config.yaml
n_layer: 14
d_model: 128
head_dim: 32
d_mlp: 256
norm_place: "pre"
positions: "alibi"
init: "uniform"
final_lr_fraction: 0.0
Each number is 128 + 24 x the weight over its row's rms, rounded and kept within 0 to 255. Layers, rows and columns count from 0. Numbers have three digits each. The size before them is the row's rms in percent of the matrix's.

# k: layer 11 attention key, 128x128, rms 0.127, rows 10-63, columns 0-63
# q: layer 11 attention query, 128x128, rms 0.124, rows 11-63, columns 0-63
# v: layer 11 attention value, 128x128, rms 0.116, rows 0-46, columns 0-63
# o: layer 11 attention output (transposed), 128x128, rms 0.164, rows 0-45, columns 0-63
k10 096:111102124118109158121116119148113158117156166138102139134162110089123169122151125131177141129126080093146145147115142126141107120135136150123096174150144160090160132092113134150111084075119143
q11 087:150167125106134115134117117130128163130147143146065146144139125108091106101150153158138117186126077122102122166127119094154110135118119115170104141137164123142112085150122114071136104132141157
k11 091:117133085151121129156165144150141160131110091078132144134100098123090122090145134114119140163163108124112131155126113113086153139106144146114112155124148105148118134116108145078144103129131119
q12 092:143158090114111134138128112146118116147123153104125142129148141122179133114108152178104134054135161117145128118098150092124066097148117148162139127109115149113106135104113151150147163169124120
k12 090:140131127122099117145112127101104161111098141113112115153165152128111099112113130140119138100149150115112120176112124103077146101121093107112141117147141131112146127153110123136116140130178164
q13 092:173142175126103121116139163131179108085151114109094111120071157168128168122053125152107091169100092132159120135147128155138089106161129127099108119125133141160100085129128114132114129171145126
k13 089:113113106118144175133127126116160081162158136142125125112131132121108191116101129134120092149142155148153091103132109172124114158119146145143100131157126109138147150139121124134139114112098185
q14 092:166119151069140131146162106087138121136135084148122166138170141118122161135154117143108162159071134113114113132094116129107115139163110124092161173120158140111124160113067132125145187118160121
k14 089:157127123109086077093123111098115177161139122139101092097147126148131145088089106131099131142113112126126136122104114135149092129131110162168123125175134112100096144096116132112130157139148114
q15 090:161141175141158075160146087120106120104119101097120088124136141163091119179092125117148149109124133146156141110127117082102114140125111153135148130144130093127112125177152151106117127112157167
k15 093:144135132140145109149112146143152140170113126110145127133111123126123136101130130138143150118113138143118145125105129175167095091151182154139118137141169124119126132142136094113069090096198099
q16 091:120139125160126127122148146096142156113137173122088141116129137134133155191194150139113099111123084149097107107127140101095180132092142149128080134140104119090133125141068143156174150117147195
k16 088:118114093179109171123132144104130142126094159147132164144092155149143095098150152135078155172155137119134154136140123140142102142170066149137086090095099122142121080109134128134089120096100124
q17 088:147120125110123094091175134149139106168133115133109104122121144080136145124101152107133162127110149109112088177133121097115110117140094116089144108184139104118162105133166101139107133118122132
k17 086:102155126113144132136163122128100146126120119115099101128135184104147140146122130161091106177119146108095133176095103112148156186069115124089168118123117123183120133140134090112120096143123129
q18 098:167096091117109158102112141098112151148095117130181136126122146122114118169125129138132138139165095133108117130110124114117174120125134142146173082107140072097120153101136116172100108115091130
k18 096:155109132100134105194102146133147114147120148131111200114153153094166130098147159155185102155094161096113129103143137116143109136149136149124109142106107130122135135145140152138148132128138141
q19 081:128155166083122111115132171148114098184135098087100112136209120118134079157110112153132137159116128094133109065129155142126139110115137168189114100119105163138158106101136109136115102133120126
k19 082:131147136146120119146047125152107127083129111078140146159126137132149154127133152113148104131120108126130120171089163107091102124125098149129144117108161157161099119126146124109145072129083157
q20 092:132150164167109079132160135123094164148112182129133116118170081116137140142127149077097143130107157122065104134123106114156123114111133121096121134088122148127164107120090127134116161138142136
k20 090:139135099159087112135115106180108127125128163094136097116121160101109080138108101152092093090107138144130112140134140101104132136158133080105161141138109104082154134144121098111155139122079087
q21 085:128090108120131130114118099119131115136150100120125092140101135115119107146114118148082101176080123110142129096108108153110124102135137149090112125119132116176153177173108141158150088114100167
k21 086:131095114172121126113129125164150119142167101158108142136087122103162116124103130124135104151169098138161157083151088109088125079136189128114148102150115094108132138109131130109108096142112111
q22 089:086177165121114099116079141119105143131146119124172109144115087134079141159154147161133110083124128094133142140116129125143127131172123099093136143171117114174158133115169121134108110143140141
k22 089:108151134174124104154138148144062125108145118191095108150108130112069125132194095150169128120094143097130132158151142115131130148092152107121109117162149158122127124150149121122154105153105078
q23 096:130127132159116149149127138123120095124126040097118152120099103130177064147110127151111143172163163143112185116124127121123171127127123110120114095117141102119124145168099141144080140155145131
k23 092:129128088104144139127105102183112095144167139099129133154094172082144107106144145166125124089126119142148128134118105152142115132100138108159087129105148134163124106139119121170111125108153118
q24 096:121139089134091081123099168125056139129171185128077166149123164111126133129092103120135094149129168129109124119147129126159113135123118092160133138113172105124110140100159158148134135116130146
k24 093:119135131130128140158108083139109172163146139133103161138138127151135126108106153061097075103111152115112118145114109146097191122083122123134154156105124168116115087139146123131101139104115151
q25 090:143116122130106151159128097130182161094173138107143150069134152108090141154084096118113143126161148101078155110122120102126144151120142117160133149142124132133152135126148111129113140168134125
k25 089:189134155113128122116120135105158142119125142136096162097134142101128130139139131131149100120109160174129131162139114122092160169129149094139170125116182146146127111140101149143143084118082119
q26 094:128136109136165163088101111171165130104124153129121129136150142156130129110098146119153129135138124075129140159153142122111116130087107126160155145148143145145122135108116133160124114128160126
k26 094:150149128132165116132097155100133152121132123098152089108156116142145127110145174141126119124135116145117127120129095110072155105088114136162144140113132136125087108121082123147183151110121133
q27 089:171139118148081134156177124103098137125162122150097131112150132098151094128164152108125137097146091110117132162135156125174110110120073115130098130159166141160124152132153053151141119127158119
k27 086:181096140119105111173129125124071170116145115136143143147121146114143085144148100167137099133102141167116136127097095137124172163098123136119133115157073137114159135117127118137115168112138127
q28 094:132162115131099165098171147086117127130084111152153086083148107153140147129137102149166135124104132125112158106142100108126159128129123151105083139109131146154109147139186162113184147152070110
k28 099:113106117142093142071136137133162142157129161160131114142129141087121131149154141108135114195095163123105114157151153128118139119154126152082174085131133116129152111095136143131100115142184140
q29 099:118142154113142169146105086121101102137128101111112116129120126094139119108110157121122149123182129154121106164146108153143120152110134116091137149153157089137139097102113138172140129137157108
k29 102:115136094109141121122153131114151144061177133133125146114115118125123137154078148116140141114124147100101108153174114117151098142143104103139148109162149094116084110146112099152131153130152129
q30 090:101103117110134115103135117165100103107104125153146168104125092118140112139107094098126124167145103110121099130129118110159154110166129088158123142156087133155123154111116149156148161104149119
k30 091:078095142122108145099148111120138114084123104079122147108190145088156107103100122121112174109137156127114136133115149129145138102160147137135125123119086161132131146084137181133152113138079138
q31 093:110140154141129129096192083159162117096111114094151144109115113139139135144153119117158134138147156095124114158134150090146099144170159144125135131114121125095194134109117170147118098134124086
k31 088:152083159136107146141110142128134147110101129126109115095194161150130106123142106162112116129110161058116116118121118128141121145135143181109106108087170104129123140096122100154157115098148134
v0 096:169151115137144150130145168165141166102151155143125105130141144106144131113099137154077160133143105129081125089122153150182140153100116131143131124148128144159156136126163141115124101109118125
o0 099:132135097158163163152128110128132107119148122087166115116155101165134106147115149158118135078141145156171152135104106092106146156145111158152160165110130104094110164136135126070113129081133058
v1 086:081161149122149127125141141145141120120145139121114164156117147120155104129148119166130129073139099137190144130137102141114184129130129086142121132153123144122163117111105099135121175143115152
o1 093:167137107096146106172142123100112132100129097124103155132125106143088135111119106106130107146077114100059179146107157141103126113125121118135145125140131092143120151146162125154139176123111140
v2 088:081181134118142126102121119119133096148088133130132145133142147104151108134171153080142141159127143112152137086124105125112136098079124130167107124141138085126146136157182143128110153151125106
o2 099:088147131119123150119185109152087155107179110131095153135152089155162125141138098161116153094104137135119170144129126148132121159139113104081119090107123135099149130175108106146146108132115140
v3 109:096129140090183123094109149118146146100123143140139155148115106159113134164180140067151163136122149079125089132110131097125107136131137105125151110182111106142177153126124155134138160123120116
o3 111:177133113176088115111129094131107187135119104138135159132119151111096117153117142131146149117101150119120133160124216120125117124131146075122088115099108148124098124133129169172125141163109152
v4 110:125126128122126124141146124100112125131128125132126139129111116111136114124064106161149149123097146135142129103153150133158181167134090128077129105120149100109099173135196134137108117107114128
o4 114:118127125115161168116123118106133114138100142189143131086181142139141145114141142129107114139104088136158139132076177124106109142127120133126107102121143118156158088149096115144109150112131098
v5 103:112100072115147144103133091128146127108125172170140121124147121119138117122110154101098108152102148120146143162152133104144143108134128140179130114126124116125063152147097101125152109119163141
o5 105:140135124121134172121101140169115114130138151081160101167098133122107134129168127129148149097156133166143111137120116134147114109111113099135124159150157117109114109106085164109137118167085128
v6 101:158102157138154147168150101115124129078126113154118134115107111148146125134116164119129110131123136138078094149140129099119126116145123107124154090142118137124121136164132078138128153156143149
o6 108:114153111137109163115117139148148136117125112121116114152126110133143097145103130105105138125145158140145125121149217116111119135081134068141140148142162110125131109107113125082108097100138121
v7 096:153100091101125134137163120111155113151074129163149117158122128153112114134150110095142136170131139106146128138138157154155221150136149127122103133135118076159158119126158140143108154139137097
o7 104:118090155115100122155100127105131131084147135123114092092153111114174163107151147151121127125130121178134146141118199122134064146156110151107083109126129119114114160146183119106118118098119118
v8 094:110135181133116093126149162093120109119180139117096143138120113171121128133091150130177157176159134128150134151097128158130052099144118129125142116087108149153119127065122146124086123107078132
o8 097:148129106108128131097119091140181150132134144146115081149113142130148115101160115113143063154124106131155154121153179112124150129097128126081135132140127144135140145118114142095111172140103143
v9 097:121109130116085091112113136103121088104177131150134157122130088166157169136150096129086107142131157118115162133171115104121114155178132136132149087158157141116112157149129163126155153136113124
o9 102:138178127116137163106111156169143117166133156171119133127160088126158176116114131146141103131117138161129101147121102165104070136105130103164107145134105144108121097085139090190143126113125104
v10 105:136088136168131138155114148125136103138131110102106116090137128106147107118139093078158128128120109109091100147108147154155148171119136149130136161138150170121085107094139128122133125145126100
o10 112:106131117113110142093138117124168125105088140116143168138084125151090109144108102131100134153164110126182129081126112112127124135115158107126151122159112133081160150143118157152150149116119074
v11 096:127098150137094110174105105108136108109097138101166170129119159104115156130158147113146144143147101145142102066073107095130137120139123129129138128145127134145114106136118160119147137132122165
o11 097:122145090078133156111152128156126152131121116134116120112094132148108112118143113153129128129137175143140126183087106130140134150122111140114082139108133131148111128083166105135141156118136094
v12 094:064109109144156104175105135173159195147085079139150112103136099139122125148097148117162105105123138136119140107134137128130111117126103138113134113087126151147157102135158147126137137128167102
o12 104:160145102135142135087174169110080113122115092124134155112089127100131142142107128113100150151153125126110136110134094122155143144145132155155082129118098123090161122149114165018112102128122111
v13 098:128122122107132148105135128113109115154105142107080117126134104084127117124175078128108115132191107146138137154110132164126144136103141108128111119140113107118158127176188135149115108147131161
o13 106:129120139116127107129093143139138130132155172127142157133102126102107181148092120127140155141123129148103125146117233096123115148122111177104169138106135126115152138124098102179118125092157106
v14 102:126107144139131120106143167112121118142100137105156098115154077146136093110122131111139141132120130108103178125141133126158149080128110185097087091123135128191153134102152083118150144127112141
o14 106:118118141118128111099127134103124112128127119111142162120113158119104139120137170193140116112087058138155126102116083128150080166150132148116090164149095188110115136123121147102144156123161115
v15 101:114143120138121113129105103114136093134078181145172136164150151153123129140135117121142067118086105107156153133160138091124126113169134095133170098134140135112115141137137085125136124085125177
o15 107:131128094140155129149148131134134131142160102102116099128089127105144137136143109111132162153117179137123125153084077120151088092114097121103115134187113109150112132151124128157121128191148167
v16 097:141116109131159116144154106148123159128141105129153141135140154157125120181170103131124111129113123132137124105122106101126097141137134152099128144090146071156155043124066123129117165100112112
o16 103:138138148144110144121116153116098140135115141105092108116081145130143122107154158140108142158104147125117131139151108109107130169122092156152133112182125160106108136152163090100158102119143155
v17 091:120091164129122156112108117119127134134098085130171129131128145110141121115085085147110132140110126086108125107101139123122107125122161123097159101112125116180058104132146122123131104155113180
o17 099:133118114144116121105155129107154109149155112171137171126091093138126139099110076137135167145123112185120160139154121131115150119148132100151106156132121078141158156105091132158176172085118144
v18 102:121118135128161085133162042113104145099120143133116109130117084131146156116155145116148089161122094128134134096086144130142150137128091165092148084184107128144116129106103074145137127101127162
o18 099:108131133175129136128089155161108115131125108124131132116095147101148105133124134121138158155141127128181140144138202094135125136071137108112139151133112118130082129144135116097073149125150135
v19 089:118151111172102187172113155176132125106121152137166139093133122160110131119129163120106128074106107124162125141144127148148123147105096131129132106134132074124146132110128133136106147078148158
o19 098:125124156181141110130162159095112126154114120104118117146113090150124114127100134113145123130116171108144117133141136140093133117139122139178126140123086126118091103129160090066142095192117129
v20 091:124126153099093137163079134115081119095152164165150133123147113106151115129099117083098116124127140120128193131103154122101144126115125173100130128126080111158129150136130123121163138142137111
o20 098:125140114115157141115131131161128139114125161113109139132094128120088122123101134162130120155101123126141118154115196104136113131138160129172144128106115128044107147100111131095133136137127184
v21 102:110110151154179138152118112115119109151159146094062166134121138123149133136109126135116148135145176121118167149117138116069104162142145125097139148111114110129142106145096099126132141136122130
o21 112:120112071122096119094132130146113149159129120140131159107182149134142135128117117085157120142126088105142110120110214167133149117070100138156145097152108144109108134121157093124143126118163129
v22 101:138120178150141117116122090141109095108085140146117146124127176098141126135149117164132107168116124107117135135193120113097147145130149138077089141141140110177078124149110152126160170093139150
o22 105:134160105139134114158108162135167136164139134096105132128128127150153135120085117110129112124118132122134142127152192122148119102133110137204156164116161113111122100105149112195136144084114143
v23 092:153100142159193145174123109159083124119133136117142111135130125135162100132104124151143130128152127126119101169160124105120099154135099148102110118150137123111156098157113167128162137131157151
o23 098:108135121161144151085138126143130103133065119111119128144101115122128131135137137118133115115168147093109114146163222138120156088140154105155162132140113131135112105093156067134144070090108122
v24 099:104177109108107108110159156130106140110126134125086109118126161162153128134101115129181120101085116123128119129145129126130129113116137138122175131162143122168113103092094125135140149123116187
o24 103:120109153137134128148160163106143101144113085150136134139141106107155132088145111106118125147099142148150118166150130146115164179106145128119131136128140109189128139182159161136140124138136142
v25 106:099148121142103146129116114116143152165137096161111160102138132158102120092092098153115124126127154136148163099103127168126129120117103110138106159140121178159100118164129104134144119111107129
o25 111:136110150089149127090121154125102145144091148127159104109157116139118179135163092094127136143122116147111144092151110122143131099148079147145131097105156136131130145105122131076107180123136110
v26 092:133077119146139138093114131094113117181097160148147110144136139123144114165134148129103137140116130084136145140110094092127129105143136116103140120194118158104130158127135160133116111091109120
o26 099:108163147132088106110115156140150172141154107094132081135089125166100140157098148148117108119147135151116127128154121124127111092147154114131147078155149118126102109141092123165107140138108202
v27 097:124126135137157128133092128149156177119177107112156090073106151108163134140145119131141140121152115151094141162145148135108122136087109155135143133127160138123173159106140066122117098183155136
o27 106:138131116132146180140098117131117109122125181108125147155103116148134139135091075117101113120151133115100135117146128132149105144098152119164148144153148138096096118164119165067117114120158154
v28 107:134112106127083099131079120180104142132147150144139083143086146111147100094140078109138120148136139157101108136148123123146160130179132170151129130099148159118163141144134126120148120099116149
o28 115:176113100119150153163109137106163090156155130107109111108105127086153153076093161154153134120174118115138170142143063138122078151091146106142140166156170089115127106127154084136147134105138134
v29 087:149163139062126135134117157165158113194143114143137119102131134167130142123114121144175188143130135123120121127125126144060162127156085113130130087140090123113148132127135110127086131110100131
o29 089:087123104162137122093135140109151146169139139151130119105135132096129135140153122130103089140112132107119106147134082096152142060123151088098158120112123112078168156157172122090140131108122150
v30 092:170147134129088168102130138110160129107137137152130139127138092131091124113129130125150192145138140093099169107117149115155111119169118146127117129123119104132116143129201113122145163113141089
o30 094:097112136143148114134146097135144152095161142158126147130174131145178138125120152117132115150164150106139100160148079114098097148169128089121150165111118158109123129123091150064161078141084126
v31 092:112152109111105101203144143134167151126142125113125132149154150120137122127124100142130141145105167118107091129150136163119136129158075120198115114136160075144039109134121107118137087158109090
o31 092:146137109143127143156097125115096098121148128099175092136134147141158151110105114100118137104112124141127166130135067131133163115122142132145094109119156149121141145081146131142179138111135126
q32 095:168108177123084146147121126118114149146163104105113136128140112068147081136165145132133128121116160132080154144114150131140134104116138108111136153130145142134149127072121125141089159134147120
k32 094:083130158155124104101141106080156191139109104102126125138124120109147110146150161144141140141128153129154098154118118114128173144165103102146154150090172149157167127123106118141129081138141122
q33 096:139088139107175136151114128146120137109132085092091101157128158100095142157123150118169139157123125116140165125137126154148111102203122115153124146129109164133110087122102115146095120130114145
k33 094:113164126073145149110149076111101109132163157148114123128104108097101124128154132159146115129175163121137182109106150125111126143172144136151150138138063138118104116138145127086116172125151133
q34 094:089106096125139127130147155094140092109133117161128130103139128105136105111157112133145151112118135139133191081142116162112117130153120100103122128149120156134144124189111167165116163167082155
k34 095:141119113131059150092115113120137127102134173147126113176125167112145118140144148104122132133085129085135129106131098172139147107118161166133120142128086121108103118171142150124118153121109112
q35 096:113189159100130138135146143113136099136133119144137100147154153145112102189081127134114108111140129149085153103117126167133131157088128146146155132136079161163100119113147126127130138148152086
k35 094:120111098155085127146150133115103119137109154087133131161126117124141124091144143106075102128165179106118123116133162113105121114136136139108148138115090152139067171168143075151106151130170128
q36 095:125108140153148108115132147120116172125060127146128122177116121148106103087139118149158150151142119125096154135145112144129135129102107130123120157139183127140139107104087134111112120133145073
k36 090:175104108128140156135105120098109160124121122110153114104107115126141162149116124125097080111145073119099112121143120104118109127180108109120092119168120116121168118086141119098161148116149086
q37 097:127117127117086151138121144110109134075102091134129089120118107121168113150102139130145088127109129098146129072070135143130109132110112110131113127160196143129095155118154128111118128141123108
k37 100:140066091130098106109101126113142158086131103144124120136090130110138113160134137143123123139134153135126134129174145098120114142100105121173138132106142128111148181127111100147113150182125162
q38 094:117126096147165148108135155167174121129159137151145106133124168137150092129135136062103121153177125121138113149108141146141123136149136100162105123144106135153105107128119090125163105119149124
k38 093:120087132157114037132113105119118084121140129117120163134132124123151114128168100138118114177147172163067131108114104125145130138173137123115161161131141140097091099150107154124162136075082143
q39 096:098118127094130128141124097147141108089096129103140146096145154124146165122122160142121169129136122137135136115103137144133137084130149155121142106075136124115164138098123183155115130083128075
k39 097:111127154119112120079147170122116097087106131137131139090120130147138159108089127107123143108122130082143161166171081106091118138158150150108149174118093139115123148130101126163166141122127113
q40 092:107123145119151167115091115125131099150148103106163167107068141110119173107125124141108113176146133197143145119096145115137124082113111134143158136123140127161095149117138119160118143095151123
k40 098:130151108104149102132107120108129097126157109082081154119107112118185168115125142162153146170086135141106107162142124097114128130131126149127127158134142094145121178151143097122157127133129122
q41 090:118140139130130071138156129093121131133164082136117112139136094113149108159100131096117129103102129127119117126125158137123148085119154173111117135159128135153073086157124189123104118138133139
k41 087:112097114135131157135137108132127148093155162131133122198156119155117104138137139101146173097110139150113143134155127126106084150115140065112152115137150124129099108155101124145083121117151098
q42 090:145110088182122126145128145123137095134144169144092133119107122142093117124126114155161131149105119148074128100146133111176182112108144143158087106164155121119126140127121169158121105134163145
k42 089:134091128100103120153106109093128114130179141191160133092123144156122113115106124147125101104156142111124118132144134101123164113130154140144136148119153090101101099151155118121090097117120139
q43 096:144111162106137114136129126093096100159139145173123143124141140103125138097119184129093168148092173116129076139100127160121116113107094137148087163144145143132140115106091124139119140157145143
k43 096:131153181135131113156151171079116102186085156165148137095149168136116125113137124102133141155108157108133149115108127094098090141124107126097130109171166139113153147165155122087094132090101115
q44 091:104117179153161119134117135132091128130113146098071137119119128131173121129164148118088132127138129119104159111120164104115073123126102146137132149149114123135101116096122128169124150123171132
k44 093:131095155132128147098159114108125109122092103137115108138144139155143162140100131111141135119156125101196119102114116089136112113084091117118174137162156157107125100170136123126147129090123111
q45 093:130164124116112131109135106102169111094112141084114133131136140117135146180101118097149100134146154081131105156147139106106097140084132099168101146130125121112123147128127119173115167123123152
k45 092:073134169076122134133120103122154140139116155164095117117130155091130112122131133091127149166161106119114108151123142094101116147082142085146113162096158110070116114141157145144096169130134106
q46 099:168160173096127092148125122126163105149069161146143154113163092126123124151136115091153144145140095177116139097148104125132110113126155144136124133112093098114113143126150137101124116151101109
k46 097:132127113146094149175140177128143191125154164099135165104155101108145122105116131118165122117139129149121091110144130149122181149130154138144134125118145143121119146085121164106112144101125107
q47 094:141097140130108109153160136133133138117114121136132103125113115151118147136151132138129165158156109120134182130093173138139083124117104164144113114127118157151136162097130147106163106176064130
k47 098:131133139116091163117112125119118123053180103094139126108133146130086170084156130144128171152125130118159104168117146149144146114120115104109119119140104145123071166145104096137127103153103123
q48 100:129136122140147141147158082120107147120134159160101144134102079110105109142102167102121078184117131157123163149110126157157106106154152154177154122141124108079138149148159143089124131168131139
k48 100:117107142159111165127137124127099134176137114162126124140134091104123120140121100133148093154176140098142103112156095136164135107158077098145109150104118134133138149150146161107132118111143104
q49 102:128123132165129156159142096193078112132109137136148144145135063159144120127136108111086133141150118105155091127112148123122180070149145136132130126085161148120135121140121119185124138151072141
k49 102:134109141090114143121126081134133122133100126142141129153114163130135113128146109143100133096139163108205159144099142130098163119111135143129129118077124095117128112109141099144181126058108123
q50 105:114091128092145144143104120090120113146112151091165118106120092119158120163125124119129169144114140135090125114190157098147133200113169092162110117114117099106137158153097113149146133147110126
k50 097:118148174139122111128074125117114122157103097123108111097121132130125115157170147156164157112152133124144155141133158142119161158126143118131132136097128101080167114140153121144123151129129108
q51 093:121128164126174140117118112115122133168105129117110138157116102106102121134131121138160121119153145164139114098137164146138138160134126076164143111161165135081200121112157111120097128093125109
k51 092:141146136170183157140116084079127155129171144109146115136155090114148153149147137121117138099178128178102128104133114113154129118117112135132091096119129133107101123140113081136137121148145115
q52 094:158124156130152121110130155141123079124137087144082181126138138144150137138114132117107125117121127101118137137148114098123148123097117114139160074142128134111093151095125092135144171092103102
k52 091:137111136098124100138105115156150126093130136110139136140081148189125162100173134113160158133161136109142146130125063139148079136110139147126143171088107130134145116180176133081137148112120167
q53 096:148087111144148079139123122102120130111140140130139107155145110105102137123138120118157142142116139100159146127172160085097150139143129110139117126116089178155088115151137170134113137123102119
k53 098:120102101143095097090157135094150127106127145130093130134157116165101121152137082101098141168174141155133116088090183125110132107153140188129151121138151158143112151126167118138107138145117138
q54 091:142108137133134130116143118142091126102114091129124166126122094186142116128127116101163138130116131161116072149123148161085126128144121134116129155112134125120181123136121115119145103099162151
k54 089:099112123130127110139112118151168105119106098108168118121133121100131140135108109154131118112128140146145174159118089090114113173150128150101129128112162163135132137119066139101096101137130097
q55 100:120123112123083145099087137163166128163131150132101154108095132160130111119166141134139114151116142132116134135118144153150143142172137139123100084100075112140094125143099120109111147156132151
k55 099:097146125126134186108114136106137128108110151107117108118139119144116143152102147173183112176135139154123132069139155157125110157116120120112135125129117136109094116128125158122147099151092148
q56 105:115138130121140107095195149143132139152101150118105090135128149154154178147164137135132065135085168106131132138154118143118158132121132108128088145121102125143087138128106099153145147138145133
k56 102:125123114079081118116123143114104131172140172157077156173100163102085175120161126164141101154127139114130122130164129107104147153119092105147139123175149132098132104154125134157134105067156099
q57 100:087156103170157113085122078141100131102137120130158107126107080140119125101133139165133096105110071178116166144146127124104111163143117110138137112149158117102141132150111157126143173129144135
k57 101:133141124164114122144118129176146129128115116119167116111129085163136112129080115172134124106104086126144117112164184114108146072141125183140118124134136158132149170136127140118116153132115111
q58 097:081142131111109097123115133147114142100105145137142094161117150130155143081161144099142182150133135134134096095136146124085167121124104101091153117144101119065144112109123134126129112158154161
k58 092:172100143142132106125116139182112129134092135141120083142136141092105130151132148114153154138089148133142115108102101117135163153114118112144114151104124103105124124094100110113139154117143146
q59 093:125128151141093124098168111132146178094131110145108146171108135091104118131171070149077107168162155100091121147123112120155129119080112117153083087105145156139108084153095108120150122082163139
k59 091:125202118119139118098141160193115118134092134119079148175133128155127137167162124118111096135169137116152116139133123098155098116141114111164135133119169141143110062126132101078119090143110120
q60 090:158164139138147114153107098136128115095115135142128111160147161179129141100130178132119062084165125128134121113133128143130136102125130106211083118128125174174108127114115159103148121130152136
k60 089:126128118133146105143110129132115112113158130099136124110142110123143117165083113116097110081153140121101144097108156128128102130121091115170140172123135187127116106127140149152120148072151154
q61 099:108172130105121153119143113068118124094168141129120139166134105157104118116162130134127111102137180121094114108123105159103140102121095160116144145108132141098059146167082087134131167124167117
k61 091:093145146121161104146108124100175120103124135129157154179088080164129113109104135109069117123113162124109112117112098115103162132126117098162098120113111109120137113111161143150106116122111148
q62 099:135191124148129098143165176139137165102133138122131122168145146102094151114171125159114118110139144121173113093084125133135146120148127128085113116110137123121134093130160113105096113117142150
k62 098:176140140173136106125118103163107143091135163134113119144152115165113113133121140181123116122127105170160123127064123107141123107136130073074109115145125149117151127123076153127111140131111199
q63 099:150115164163100061143125087130127129117123117124151155097148084128119166128162109135065142167107119107098113129132165109148144153185111101100124070137123101145112148127129152124073104139108140
k63 095:112104149158155135118104102122119075111102101147120093093147133145125152129151139128165086095140139130121161146123143158164199148138136128150127111145169131167118128115129160121104091119129140
v32 100:147145105129131142164108147113124122086159117152140158137094109131139152145096118099139110157121121127137115133132144136057096107128132134138123137126096104126106117081145096134129104137155087
o32 101:139127139081175087139143159165157116112084116137157119116056142119106112121103173102102126084097112131131108133152142092149162115109151126091141114125157134131140121139128122176087128071087126
v33 092:112124107139161166140113130135115113164138099144151161105084197129139109113144145106173096135103131140142093113180129086104125128114117127155141134090090093115135112132111114126096118136135116
o33 093:138122149127143099152101156147109159115136123164107128112140144130087133143165123081074137101099129166124100154103095179110138103122130109131154150143171096114123137099118134107136084136103139
v34 102:124131141174162141145145105082131120137144137158136145124138115117137116125113092095128119125123082111120108127142125116137143125098168080100128145098115131084073163131170155116129126142088126
o34 109:113131114112143072110143151156087126108081086088150120095087098118129169136127175133138139100159134148128135152122091150164117135142088165149116139133117126075143178112138097143111132168121127
v35 107:152115149127103156105106114153111101107127119122128163119133137166114158118110161164138113153141127110126146100133114153142154162119105100075103103100119112103184108143144161123176179081177079
o35 111:123118164142135133138134106135108148145103167138160122131171159137144147125162076123155126077175079116115116125071069146183097138123109121127127091139136161129126093116110121062127137135141140
v36 091:129180096152133106153136070123139166107150136129154120149112109138143083128124116149156126106109146131078126119147120123104122150154123173117160147103125164118110086190138118130154122174143120
o36 094:134139103125138140098132147123154120117097155120163192118113150137099118105104104126147086132138149135125148139130094128145103114113172133135131127085085137090128173112122136057129153141116164
v37 104:132100149135139148098086155125144128122075150131154171156139148131105140116118127110155153133100118090108159091142141102114125080140125150152062109152142120159140137120155137131091131112141120
o37 101:118105125129125158128142091147117127113100140123112117167136112144159131147147133126145143105113122149166127164121160123138161086140148126125159071147121131152092105110176109158178092114095133
v38 093:138126076175115135160145120099147141160145098105112159100128170140120122065144115111081080120161100148148092117110130137081135158132120116133171135140154138107114106155099124131125120140153119
o38 098:101102154147144118154113135167137137095159121137120119136140114107143117121110124109142130129141127092088178161135063158111139116095116111146093112140115117161146144112090095162093127126135083
v39 093:158118087137107132144130103074141145077108126108120147111091061114138147151152153188090145136143156136151133132084144136130157158118064155153105180123143134153114173116122140125126102153133131
o39 096:126132148145123110101165120144153105142153111103156110121139162166098119151111101097090122121100126086086123107143131102139145129123161123117115081130147119117192117109115142130132161176123129
v40 090:112145124134166134148120085068136137113108090150131136140073161171126097131084149191173138140139132142162133127088123117141146122142110121132134108129109120134128126102197131140152112074115139
o40 097:099125144105115146130110163113149117117134159124123167127086122104113144132160129117085114115124147103158126157150168127133109133143174161104114103147141136133102152168119127042101090116167168
v41 090:112093163119088170111094125133135105093107115129097149134125118108118099110200093111130116155108147119112117145073131092144095127152127183126135089105115142164092121148108122130127162130106130
o41 094:136132107146147143110132110122150131127111109050114098109182128133120136117117148157133108158172122117132145088150108120106131097128139076098116109177160137115135166136116148077166154133131125
v42 104:116121114123158120134179145118120142129144102117081161129164142170150116137088102172136170110112099084094093121148144101175120104098105157158175085175151103148149096126123102137115128170118132
o42 099:098101115115134136122136145193145108109133115150139137134185117095124097108130139124136132126123115161149127116181163148171108136134177120148119085102129117100135098135104144182066120185133129
v43 099:108112133115148141096124166111146116070138142173116150112136130111152143122137118159108049135096150127137118127168126113118157171114115147127110144173146146122054132137109104130169097136116138
o43 100:096150121165131134101135110157145106109112127131124122152126113128135095124123113089118156178170124147124115106126087132131163150144134133146137094122087122092107146096170166096104070115138085
v44 089:090115200145131145099172158112109121131119117123143160123105096125125120109183151103161152138153098102123101158103116139112165159088130140140104125099107125115119123166171158129129092125144127
o44 088:130092143123136133130075135137143129173101095137136121121151164127129175140154181159088116158135153120107111117144090130148140086135120132128185123106163115141127131104145130079109104125135155
v45 098:155144126119158175128134105127126161137103152089140167147145137120101175101124090133154119095157142111136173137090134072154114137099125101146071109092183128166111081118142143125101124128107124
o45 103:131091106159078093118138135128142109118138122122126076141183093111134116112101185169116148137129138130158117146136135112127133120134138150105136119145132107129117118108112158166183090164129170
v46 104:118128165132133118127108122123121120111113121122138145108128098115155136082182120094149072156127105132107172101106120141140113134153151140105186120141103142137158126086117144134111162156124137